python train.py --num_hidden_layers=10 --hidden_size=96 --num_attention_heads=2 --num_key_value_heads=2 --head_dim=32 --intermediate_size=256 --vocab_size=8192 --hidden_act="tanh_gelu" --norm="layernorm" --norm_place="pre" --norm_eps=1e-05 --positions="rope" --rope_theta=23600.0 --rope_fraction=0.5 --qk_norm=false --attn_scale=0.177 --bias="none" --tie_word_embeddings=false --parallel_block=true --init="normal" --init_std_qkv=0.0518 --init_std_o=0.0 --init_std_up=0.0518 --init_std_down=0.0 --optimizer="soap_variant" --learning_rate=0.00936 --beta1=0.95 --beta2=0.99 --weight_decay=0.031 --lr_head=0.00685 --max_grad_norm=1.0 --warmup_steps=200 --schedule="wsd" --decay_fraction=0.898 --decay_shape="linear" --final_lr_fraction=0.0 --batch_tokens=[16384, 32768, 49152] --max_seq_len=1024 --doc_mask=true --train_tokens=136500000 --max_steps=4189 --dataset="wikipedia_en"
Each number is 500 + 50 x the weight over its row's rms, rounded and kept within 0 to 999. Layers, rows and columns count from 0. Numbers have three digits each. The size before them is the row's rms in percent of the matrix's.

# layer 6 attention query, 64x96, rms 0.196, rows 29-63, columns 0-47
124:477456615549522481435496530482533442510448441514398487502448545556528549456545540586415400465468471534518452433570564511539547509508435433480481
122:467525545458622600451431544587538460521483373517482552452558566504546426490510475495512426502445509516510470557543483446537548447520464488429505
137:469480474463471506561525506485529475660540566471510436442557516563400525574567530522539540507418477471547505489571474515474514557441438525577663
073:457515587510488590562531503505436502509452468527590529543566538434497485501451548498495503457538511516554503552609572557575473474482535533526545
051:565482512464331434440520433584456534396447536467526528500487520518494508444437525462443454452472426452463467469505505500490512443461488523457474
067:511482465451456581473451501377468524443472558532603446561561476478480583569505448540486445424544543537448536518546484506493575474457562518572447
067:601544502486607548512467447486595553493523505545500510492533459555495485507543598500492518560557493431552444526522484479512534497567560519501562
064:365518449539510553493609543542463442592539426462519531498499544516478524541457515523440504577526552531540586478459535453586457535423453501471394
085:452514477518492541508459546525328486543479491513512539559533523499520468527533396540524500434579542503444546499583532452461473561495501509504438
068:481526511536453503532470531490506467470566491485586458559493573472497607596496427601560566513378513542396558543509588571555631484486513489582593
112:573507531424515494444466477436568499471552501547603437514520517519499549526466516491527507517430422493467332478523507545478530480561551507541618
102:461488472535454484551541482583460474558495505451422515487510454552476494531493485513421476485548562526576661501500466419539453458462448538500380
106:413573498433537539478434521538546579574556520418527468571449492439546516532428493553533415545523511545416490520449548556592484492471455484559499
096:447541472515601596482482572539537519527520466453474486536438494445518532410426467456506403550554499524459426539476522500599460459477496497505536
119:599483523526468391445500454423494476469542500575570442486553559513578503549515533550541590528436449483457489459538531585451580508514499547512609
093:417548519458534518438467533471517515532498437554529537566547511399545481529481515528497415532492453500353413480465534497419528540494444569492455
091:544511477468572612463506559528461520635535553537510486465458433538470542512568458556511524508553509566571608549530503433485398552507470496504471
088:512535411521573458502505547541496434472471440467505553497480595497498479445424583374464478504509506512386625514444461583511517595490486404403517
097:468561600573471476494521500470480474413494410535530491440442519458573470510513421469510616566465484555373417481607577468456538516495417478533529
105:493489425516460504597452523639510524512463539536408567467442425583457547539444517463571470555499519523552544542389499561540533537513459470470507
107:457482419505566549544551574539481499603505457544414486484432488528483566573499522449570487438440527569527447552435561514510461479487522497499471
082:564502549504565450468425474470539521477506485553575565575561454501489518403530485522514463500487500574499462498497561483473416510560449493627595
081:469503505500437524539431437532521551504547480468545525607501482514476521545486488441475419463500498509549646535431503489536521566505559535529518
085:396456542440434449510438512439555496547529527417485452441509530414528544588487532517546485505520511559482593536530477505522493376509417476507492
090:487474404497485563557407588497464406499428490547459539503566573438503455513477459550454556532604481521487501502525506503459489564579513499424526
096:502477448551504514564515468501448549406488518554449490603566509486486505536609499441498465519467589466578584450535480432497504557445471463494465
093:583564465517459508483440537552494525475458499486472569496512522558475519486485563501570487464477482614493451475446509535450623528566477465498470
093:481450530564491460508418474511509544486515514492599478594516370515561465399480525550559554486519497481531420468508507467480523547487473535542598
082:452538553497550564479501542507492432499477487480521477489566543433483557606527468503460474458491500602432548573580471466473525539567518538529482
092:536558578492561469506476522458518501488574478520478465468499455515513497548491419657540536583479528541442515506553479509531536519533417455526541
122:521521581540442459450548450392477510388488466455582538563525542466512494470497474480463474518505501499514570466496467508434533502531555513491477
086:544489476539471510479466546374495551489504500511568520590468507498466540442543511548549549471449492608455511408517556550386513488541521464531564
086:492487472488476528357407524450541541533491460464540450597529514460488521458487509490502442427419481515557431458442415601455451425470504479579462
093:463538496565504552501453492497454427562501448427470507483454392479563442612508511533540534538503566501534474479536566503522493498495562553489564
082:550528485553411535587402521513436506438517611497455488529507394482494554504498466610497584445531536445532478528575472505476545479428520467518543